config.toml
n_layer = 14
d_model = 384
n_head = 12
n_kv_head = 12
head_dim = 32
d_mlp = 768
vocab_size = 8192
activation = "swiglu"
norm = "rmsnorm"
norm_place = "pre"
norm_eps = 1e-05
positions = "rope"
rope_base = 10000.0
rope_fraction = 0.75
qk_norm = false
attn_scale = 0.177
bias = "none"
tie_embeddings = false
parallel_block = false
init = "trunc"
init_std_qkv = 0.0207
init_std_o = 0.0
init_std_up = 0.0207
init_std_down = 0.0
optimizer = "muon_variant"
lr = 0.0159
lr_mult_o = 2.0
beta1 = 0.9
lr_head = 0.0127
grad_clip = 2.0
warmup_steps = 200
schedule = "wsd"
decay_fraction = 1.0
decay_shape = "linear"
final_lr_fraction = 0.02
batch_tokens = 131072
seq_len = 1024
doc_mask = true
train_tokens = 455400000
steps = 3475
dataset = "wikipedia_en"
Each number is 50 + 12 x the weight over its row's rms, rounded and kept within 0 to 99. Layers, rows and columns count from 0. The size before them is the row's rms in percent of the matrix's.

# k: layer 4 attention key, 384x384, rms 0.103, rows 153-159, columns 192-255
# q: layer 4 attention query, 384x384, rms 0.0979, rows 154-159, columns 192-255
# v: layer 4 attention value, 384x384, rms 0.0745, rows 128-131, columns 192-255
# o: layer 4 attention output (transposed), 384x384, rms 0.148, rows 128-131, columns 192-255
k153 112:54 65 43 45 44 49 57 62 30 46 44 55 50 31 47 40 72 40 34 44 32 51 65 61 56 55 39 33 58 52 55 38 45 69 42 45 26 43 47 34 47 44 19 25 34 50 40 39 41 72 60 53 59 56 32 64 64 46 31 56 35 46 69 45
q154 103:61 51 49 51 45 51 45 46 31 56 50 54 40 67 61 60 56 58 51 48 59 52 49 46 34 50 67 47 52 42 50 66 48 75 68 62 65 28 66 62 28 54 40 39 37 22 29 57 15 65 55 58 36 61 72 47 41 44 49 34 49 71 41 62
k154 105:57 36 46 54 26 72 65 57 43 37 36 46 58 39 46 62 43 52 64 60 57 58 34 71 77 59 36 54 56 53 43 48 26 42 50 51 45 34 34 52 44 52 52 48 66 58 55 40 59 65 68 59 55 69 36 70 49 24 60 32 36 48 61 54
q155 112:57 58 54 50 56 48 43 85 57 32 66 35 50 54 40 45 47 60 44 63 65 59 50 35 39 60 47 44 46 43 53 47 59 27 45 56 62 60 32 48 57 48 52 33 51 57 50 42 40 50 32 51 62 62 62 47 40 48 48 46 60 53 53 52
k155 101:49 58 58 44 65 56 48 32 45 64 49 43 46 60 58 37 51 54 61 26 85 51 88 72 64 66 50 42 52 59 53 43 26 32 50 44 62 54 38 56 57 61 48 55 68 48 54 45 44 51 53 42 26 47 68 32 69 46 45 42 19 65 60 33
q156 107:39 50 58 55 36 50 32 38 60 55 42 43 65 30 58 46 53 44 25 25 44 52 39 64 46 44 59 72 50 56 52 57 46 54 54 40 39 33 63 58 58 65 50 61 58 44 55 66 44 61 38 51 74 67 30 47 57 40 62 39 39 40 86 54
k156 113:54 56 49 46 78 50 41 72 35 33 63 60 50 78 35 39 51 51 60 43 54 61 71 30 38 46 42 49 69 44 53 45 51 70 51 37 63 49 51 46 51 63 30 27 43 41 40 54 42 42 44 47 55 51 77 52 32 48 64 49 59 37 43 57
q157 105:45 53 59 32 59 43 38 67 55 59 35 37 69 57 64 40 40 66 44 32 49 47 59 51 83 27 29 47 54 50 64 46 31 53 53 44 45 54 34 55 57 44 57 70 50 07 37 56 45 53 42 54 67 32 51 64 38 48 47 42 56 37 60 44
k157 108:47 48 44 40 35 31 52 41 47 39 71 34 55 38 60 64 59 40 47 57 77 34 36 53 40 57 51 37 55 48 56 44 46 47 43 56 55 43 53 51 45 43 36 65 43 73 42 52 37 32 74 51 57 65 36 47 47 15 45 39 29 42 47 45
q158 108:56 40 42 58 30 61 41 51 61 23 45 56 53 51 51 50 45 45 62 78 39 50 52 62 25 40 37 67 54 37 71 70 52 56 42 62 45 60 53 62 50 44 48 45 56 55 78 40 63 54 42 50 63 51 54 61 59 64 44 52 68 37 42 47
k158 113:68 44 57 49 52 41 40 43 43 42 44 56 40 58 42 27 43 67 72 41 46 29 49 61 52 54 42 48 47 50 27 59 58 33 58 70 47 43 52 51 50 42 73 42 46 46 34 40 46 47 51 55 55 10 44 40 41 32 53 25 51 49 50 70
q159 108:68 56 38 60 37 33 44 59 60 59 57 58 43 66 52 49 41 49 50 43 52 53 53 52 63 57 46 55 62 52 54 51 53 52 58 68 46 56 57 50 52 22 44 26 55 40 79 47 60 48 69 40 34 52 75 48 57 47 48 58 59 47 62 49
k159 109:39 25 37 51 41 71 42 48 49 21 33 61 50 46 58 40 44 44 50 42 46 68 54 61 37 49 48 37 46 45 42 44 72 39 56 67 31 67 37 49 62 43 54 50 53 50 47 39 43 70 44 53 52 50 62 45 67 49 38 42 52 70 57 66
v128 108:50 44 39 38 50 78 71 53 51 70 49 74 57 47 36 43 48 49 50 46 63 43 42 32 40 56 25 59 64 24 49 46 56 57 52 39 56 51 67 44 26 60 56 44 30 62 35 51 56 45 61 53 39 55 50 60 49 56 39 49 39 60 45 43
o128 105:46 60 60 31 44 44 48 35 38 45 60 40 44 51 30 70 64 57 37 39 75 36 35 46 40 31 30 48 50 77 58 43 45 34 64 62 79 52 57 59 48 59 31 39 42 67 38 46 48 59 66 30 47 49 61 47 35 48 53 57 51 52 60 53
v129 110:40 59 68 56 63 57 47 54 08 36 58 36 51 38 56 47 50 19 83 69 51 45 61 31 58 56 40 53 53 59 53 47 23 53 38 61 39 36 26 49 38 69 85 35 44 76 55 41 66 49 59 47 29 53 56 50 45 51 37 62 49 50 52 43
o129 103:49 44 48 63 32 60 41 41 35 59 45 52 41 32 44 43 60 46 51 44 65 50 58 57 30 66 31 34 50 52 80 31 64 61 36 45 59 52 49 55 67 30 38 65 64 39 54 40 62 58 66 44 46 55 52 48 56 43 53 31 46 53 41 59
v130 105:26 47 46 56 47 52 42 47 51 44 55 41 41 31 54 51 70 76 55 55 55 17 49 41 50 41 27 47 50 32 34 47 43 40 20 50 33 31 45 64 26 48 44 39 62 46 32 41 64 66 42 41 53 33 49 40 54 48 31 52 49 48 68 63
o130 103:45 33 37 73 56 83 50 55 57 50 70 53 58 39 63 67 62 76 50 53 72 52 56 43 49 67 47 46 65 67 41 61 44 32 34 62 56 46 40 61 45 39 53 45 45 42 55 36 53 73 49 39 49 46 47 70 43 32 28 45 59 34 48 34
v131 107:78 34 44 27 46 50 61 36 33 52 51 49 48 63 40 63 56 53 27 42 54 27 52 35 62 48 37 39 46 65 55 61 43 60 40 52 47 53 51 41 55 61 43 39 67 39 31 43 54 53 44 26 32 43 68 34 57 39 61 48 52 53 65 39
o131 096:66 56 70 46 59 28 58 50 52 59 40 50 64 45 58 37 39 58 51 54 63 48 46 74 44 48 62 42 56 41 22 42 59 58 35 60 56 54 55 44 56 73 32 39 36 51 45 79 46 57 46 29 65 47 47 28 48 29 53 61 51 53 29 34